Weights of a small transformer language model: 2 heads of 96, a variant of Adam for these matrices.
Each number is 500 + 25 x the weight over its row's rms, rounded and kept within 0 to 999. Layers, rows and columns count from 0. Numbers have three digits each. The size before them is the row's rms in percent of the matrix's.

# layer 8 MLP up, 768x192, rms 0.109, rows 634-701, columns 96-191
108:449465536477484470475496560545485506542506512484451476500490518505523496532490522553518502505521514466480517481472465474504487523539480497496481515488508517490485489476517511517482508485474529482527469534519493515489545470487539479479480505480475540497470505460547534522502478488496523509
114:442491493482515466488493489499485524488502529541489479482488505491508507496480481466502469534526498490527465502529467511520463511541481492493512505504533507463530472445492477485512561489509500504422540490477499532488498477538521527498543495482507498484529471481522505497508535516504511517
082:480503506555476507511468515513479474564512447468515516500446502537535529488535475508523516520501487511514537478511487459475503459529468491448446486518512486545482496485517512487524509538551515488513536499475526517483548475473533493471485511464539521508490497509496523469517536480454462509
105:452474495457478517505524502547499478505519460452492505493495482510548526502512482491514551511513499509527495498450500448432532505520473525512512505544482497521507507490557549491494500509516480504498486483473498535522537518441489493493492537507482484531481524464524500524488534432507506499
083:556476474524510532495510463505518549462494537478532475486522513477513486486478527490536505524514490479550482496507499519525460454470531514519506493512488526529458482475478480527491523461532492468488512524514468494482493506456495466466505507530526490490527484497506567493520513483523445484
095:548546470518503512479537498479530462486498506513550456480480500531523508479506515492514516520571480491553497517501496476524494496506505453478511477522488546498496523478456504505493524551452503510410544476470470484485514497495523527462520521496479525486529523487455468543515496497507482538
108:497471504449515491520485484526513481448514468463453471481529449485490511491464528516506517494502564493515508517521478505511511530466494453508501507501521467470499493483503459532546519501466549500479527473508486507541479496470490485499526520497495474475516490489529528489473485458522497500
105:519491537473488487493474507484513453490509521490503506502531494495513480437514517472527506515523500507471483505462528518503501453478486480495478423536516530499510544489491491541451478538552532495493527495510546503491509524529538519470485557530529496466485583472488530487527528527513504494
080:501507503509501501503498519487474481465508507516473518470480535505486545517466509532498508503488426441493522504500554480436554476494461499505504498523486541484501506493451508500537527507510490532509474523492479490553528476440515502536493473483503511501483517527464484469497484464468461491
105:481502515513514477497534513536508494446502474489481483483489484515535484501485519491527513492555538497524497459485483502478497499491517492456550463484468525491505477529557475502445543464488510515507539450496506520510495511456474475494491461494497530527513537484564498455462521507495511530
103:515498475510491477468461490523460497504513516494475506541469492515519495517501479504508506529487509530519491492501493490538489462520521489451492486508481513458496471465487507485513497517490536513462476480517477545457553502489514487538564429515508501532499473501541488531499517509496458452
101:507491481458456468499485493507469509472517517489505533521498512492531525507495519486516540499485507505542498504500483450502470440510455540453479472468453486498505521508481483523468491514490506506475457535493449489522500482509559510505526518459543483474469517542540509489537472472491516535
102:473490521521486517508474516505474535502508485517509520469480499510503481507493568432532541527498478492503497515475492503483510477508508524454530505528534515446509499514492528452485536473495472494487467530520500498463516511507524535504492487510497496488488526459528560532511550516481453490
094:498483508484509498509480504490513510498498515502510506516488509479537516518516488523508529493474518533488529479539496457508511480505499498472506477515474497496485534459491461482477491491556496512486457489461461457506541519496537486470512514433469507527513561503536510550459494470466483522
103:515508490499453497496517546519505507507522497493466488469491503523532499500495480480523545463546526490506462482532509465529514488490471505515512503478538504493488486481501505486467497523489505505522499495505559518479520498488528485543492493514558503519501513502525522518500473472459529501
097:477498524540480482484498517552479470496504463528500499508497474557549535498511492499503497518507462513495485490504462485490545506520506495503539510506480498483500491509482471525495468533530506543496515528528474518496486453513491495439490508496468495515458538495535546520516509522494506522
101:481493463521427532486495499526529511465498519459492524516544526539491525516508478497508521523482474456484469504515502494504510504526455512472485515492466532497567501476509475476480527513501520461499480494525521506502532465501513525441492480529481518508464504537549513490496513462456497491
107:466507529517495456470507510521510553462509458533476499515481504508532513495505511507525510519491520521512476483475494500496510472568489508482511500487496509507475517534453492490501506493463508500483464492502475484505503504536491505478496457506469470485488521509510533520507513496456522468
101:497515515536508503486523557535484499472492486532451492517461491560499554516473494496507539487495503509491513473494491452487497487488508487507489527509475502516545492478528490456463470537484534504491506550474522466492499499462462497474505528528485505509473538506547529532563505477511520528
089:527514527493472515520546514499487475518508482510507460477522481507551480467485543504524509516519496494484465505501465466485520499454514485508522443490491469512517520482535517464439494499499521565500514494495531507532497476458503504496482506497446494506540546487486464543444497491535535482
107:525475549497488512511505534526445499523533453453560483484486478513492510480458517498543491477527499538517516495533481510530531511506499484478485466472512503540539492497503492477521517507502518519489497461538454509515540512454507480500524509529439496491499506501491509548496518472482496483
105:453469517485475508507495531483482497507504474462524476499517486479509552513542514469503486536487498526468509486523515489519511475509523462453523454499508475465486503462461471503445471534540510539478508505515502509479520521478528466531517482498497521484476533491494495534536487513494546502
102:492485512496502464520458503494482462531504495508480443524517480512491513503458522449494487441497526496512521524476473510506479526474467491474473511489521487487517539487480491551486543553478541524495510495481476528513533525511481510521514556505495491488466508508485547548478520503501522454
093:470445548468497504513526525525513499469500467478529521492522498476502532472509500502481505501506496497528518515520505487454524467501485509439549520482484480515534496494501508524499481527498458535483504465479477486508513457472558512453501546496517500475520534518497479450476508489528474516
112:477474488500492471497504530543518443460500506502484476507516515538513507507528489509497510519546505495519465489489493468492471486453490523516529497501481552488518470481495454522484492521522520550467513519488499493497524477525533460443522467490518506506471512532550508520542501505498529552
105:531501523506480513470519522507493511531522486510513507500557456499481523474511538494527540506453483506531470536524465507520482513526521481516479542487495523468540498484489499514496501491499505498479474531537490517478516460476515509466484490484476510547516547516528486481499474445521471476
102:488492521469429491509509501527501488521494476457490479454442501484508512506505544526510535505470563530515491487504494511490494512487508515520522482540489524483472504484525510476480510470474481481525508517480504499501505510494528476505476514511521499501467532463518493497522497494477510475
105:484509522545483495499476482497475455479492484460479481495491519517507530510480488511547505498503511450507468527483529492475454495507491484484480486501484533485529510520487510509479536467475528534471503510465504512493487529470504545493530510483499490526499506473470494542503523477502490500
112:498496507529482445502465515489478489529527502503478423490510484549512460503502528479489486512490488512466477510495445505520500487494522505494480510503482528484518526418475478478498506553477494446509518542482508510485519494460513537505535490502520496518526535498513527495506508482478510524
102:467516510483521491465547499503466512515497462514481468493501545497503488481509505497519484527470500512470475529496500516434478488501467476516494529517493474495523501509471530491511486470508505520474510537502518500508500478477472569482500512502503501473529516456530482478499537483510519532
093:471482475469530492484509454487501509503497469473506478538523515570473472516440523535503536493517519494468503505505501477485496496488476508529511500480459501481534514495511432510540529489527505553475477508469563471538515505499545522436461508492485507529469509495481481560524479468528512556
102:453425533475466455447466530538519492536510449536503472463473535485484519503482488535523515506527495503503456493476514486496476474533508537479496488493509509515520526487481470514512511533512531526500549553518498514506480495492531507489531519501525494477496478477526505506485525503489509497
092:507498478465533487500519509483516505503510513500522467484507483489469483466502586492525489485480511495506483481493496502487539521524516509480486465459450544459519506460446462500518532496536503508497482456480504500495512546510466475505502557471456549438500481487526533485485505486514477513
100:445518498528506476493491526538529473496498530481501495449457520497517508483539549515522517483532516485521510438529507490463480487521507536466539521482462479491512514505519512513500500517475501462514525518523498508528504541532503470488484493515544536505464490443527529501483492480482519490
105:476494494477529518485507484489505492515556506486471498502509508534472526472495479514523548477480492515505501483470523474486523490491455470488482499527514528502485457505477509501521495511520529495507543484487507537541541548543517494538509551454491512520539539468528509478520524475422483524
091:479493538460492473500464497494507494528505509455493471515526527491476529516478470478486473505490497481463474517523469498509493515502431482465516490493497546507491525520412513562520470511463526512470482502553506541498536517506483512491526481463511489509506496484501511465559508508509475525
101:454481488455472515477501491567472510519519474501500503507514500543521500482514494466521499505485475487489490503476496463481475483514492490514514533568507502526498520471492533506471499522488510547474542507503480475518580504525478525513528469501475501492480546514516508542573503501492492509
089:500483484534495468512488499502510502472504504480506499480507493501471526521497520498526520494508549488497518474516515492516480520432504491508494459542486504490492516500486454530475595494565504535488481508500502483519507478466524504486494526486513506526486466503439537481493493522499528520
104:494517488530437463502569546490434483490504519501536471476513485480502474482548517479504495518500493480533480489503494476511519450465486504510476476496516477512542513450495511477510492494510496517482551490498508480498556503476468526517518518526525500540498507494547502482497556480509490478
086:500504474536512466525481557516523489516478486504461477512534482499478524502542464516530497494508544519543506501528528461538517457528437465522493470527514546455508550503536501528454479508515515518488464504464497525487499503466481525475521477490496503454484497493527523550511493490527484510
093:518494558468477505491517542515505454423500456521510498488442440492517500489530517462505550546524537491538509517502495513467515510489513487458504479488514500499508510495516536513477499495533499524499479522442521487502484452515518500499485538441496508519520509496505504479511491496500476485
105:502529527507480496495502512518444466509531497449485462458497495519501513497509520522547511498468492529546496543515499469489505469506505482545506502497514513500522449513512489549517485474497470495497456471531505464492569495448506486514529556512520477496501505479476498505460505505505472470
103:510533492482498492498503488517488522486520477478502493493556496502504504495497502521476459488479504481566501500492478470519526430525493451511512509502511534491528524488493508475544496547510493513484511519501518530505519531440475475477512538491449534515472525496531511456513493462443462532
094:521521488501502489502492489512478539504517494553467455504521485474498498509518473479486557486496495489476505508471493451493508476475498468474536514519497507524494496495480457494472479504491497505495486502497529538477474459486488529498507514484498537477502573461536514498465464498523477488
090:472518468485521469476467502482490487501505509479490492507523487476484487540507522489497503512499487457513505529515517470469486495489451479518501515493453547441543503449478498518541512498526493531452553490522448492494511484515503470486537525500505495554440528490509487509524478490528511506
099:485454553468504522451525521475520489471496522481499520527543526503512495457468506457506491500560514530529459530461461523515480525509500464467483511490472524447527529465509442543498542513538554517455508502496524471531496503481506528483519445501477465502509513481516530551489493480533469507
106:466509540480493483525518508494450506523504497510559504510512525495525486459474551438508520450488518523536499515514489467507482495529500481504546485506507489508512447505501506519487506498514471543445503482499496486502578480494507497472490521511492483481504494512506504480491550512531474519
086:486502493561469518476513443506462516513486502524521479477538492501523507512496488493510530486523525467506465447510484504491485499494512475475482494506488534503542522464507498541470494514578479514540503466432523473530507504502502529489495453512510500506488493509513518492482512516454499513
099:480475543535500512491495524529542441488521466469505507521517528486469541495538496482536553472500524502512502520536507499466521518483505501508481493532503518469481520477507475468475561502496519510468485492487511491509497535512504534458508529554436485513523517491516524493512516488519484498
109:474514537510500455502513458510479529483528500475470474430504479482464511469469466518500478540554528503502490473496482465488504445533439464450514480495496472503526478510503514507491500536513501501505454498470445547531493469457516465493512504452503501510496500459513528541490508463483511535
098:505444541486507498507485485519490452526499487504499485527521497490515528465506520498514463489508482466516485451497448485463470526502467454459502495487515495446504504504517522498459490526501503547485487519485511525503560447527475513505487509517499501507554497480491580548475527493486487505
091:532511515565484501494517466529521535503489464521491492524446529496502522503520474518526477513481555500495460480528458480450505475537535478446525481500530520526532466516512484490471505502518469517499550518485525536528524507525477528495486526479505512477499498516529541467555505505462443505
105:536500505508504485475501494496511461541518513484482483520493522472502492480497494502492475518571502456536462490500479473506492496552488462477509492496457501518514492519444534466500498534483512516495558519482509538487502424484489509494500495486522545507475496446490503517507490550534494511
099:491475515541507511502515460545541513477535481472521516448461507517504521506467512512532492507526522526494499499512437485492481483485507448489496468515531535501470475516515475486502493533523536465492515478462536476513521492513487468489507493502525509489492522506510538470517514504505490501
102:493510520445485496509500499555477515471527495446481484510504520513505479504525496466525530461496485523528474501533536493457488521505497507516490483502494514526505497514522526461525518493522512455500458526474478530513520491484495527505508534512521488549444521518482503533500490433473479483
087:493489476458477502469528518521520452473516475473470521540493515535486512477492491496488523494532488498511500526503513475487502524522505479487505483572543472465525499527530488494481521514479526508440530475514481472516504481516495526500545491518486482470496505518493533493505466512505538523
100:508464523452488485495545502521457486479508509540491482504510516488484489524506497484477488471504479485505483511488509506474507522471496529471552458469511522490513549488457544501506491531476525531506539466500528500503507502528536507548495545514515504574505491515472482518479508450473473513
101:506481518522506487476484514473468494504505536496499478511495481509478474532514504489524541499532511476514484514507460493519473466514491509460506565451470539504550469490474499517499542502465557454491516504478520512496497538472531531514533467496488504567469519503504453500519509493476455455
094:495456464491496523520476494488495467471494511492509459507522472555487494490491512527527529483517479442519489472502495515473480522483495526504480491468504551478503502433485511522471478512470516523481504501498482480497475476500508516505494521514516559500531487526505530544518537524514519489
110:499495481496504471484494516524499495511512484454491504488487424488537512460549496524499498516517495503502506457512489466504505482504494472463474483526484480491485531503427471480495497504528524524494514501512457511549503550509530516474495492477435529499500514498513490537489518464493476574
100:489422463454517478522504522548545541489511477522470484470471484494482502522516521494520493488525544474478487490438472516493501499496546463490509488515520509512506482467518512483515484580527499504503502501466496517538483502521515501502515482459494492446492503533536528495535534530488507547
101:509493485488516495474470480492467485483505510524532467472484550455512512512523509489534498531486527479482487504524501519497486499468462477465507497560491527488502489525499513539496487505487519524456557454541497500514502479513500488474511515498507548513481531500511464517490521504462480473
099:468525518455498491454509519517480432502496466494495484504461536496546507489520525485505494467515497450516474547477523460503515519478510484518510489492515498522507493520482471481504528480496518522502469499496525484511524465533500486506494522508473513535509492496475496524479498479515497475
105:477521528456458477501508488517468501481560478466469466501516454542549562468454499519505521535521494502475465510469536467522470520561501490507469487549495493511500491518463514472514480490504483543486507468499487514491572510484505494502516488511504552517462509503526493508481524491519504522
096:528472498529466477454536468527497482481521527505476486515501538546526574483518501511550429527494508445505500492520502441485491466546471504477534507502516480504505495505507488518497510555479500549464545529501526534500509496508451493503522527526529513479483487509514510524502523518484494503
103:520497514505492488485538522486474504496520508480507495485489470458508529474511528501579490538521483460524500494495500503476506439542477468498524530492490514485529492502492506515559583506517536522482490485485477526479492492473486528498500509505499463470486507479501530514465512502502452477
089:543480481461507511500481479461506489431491517508510507500493474501510508520488543523487565544486464501518443498503516474441547505512484489461494488517478485479470519499474486531517545460489472502510518508509485517524512449485519506541512508483487524494545498515504508456513525478512476527
102:486480527510480492469512507546490501557557448475463504469485532495459478448524515492489535535485516527481498508490478467552505527531484480508462493500515485502481472504520491447484493468511487515495509472488492480499514488487511480525519564472514507492482479495542571513504497540524480504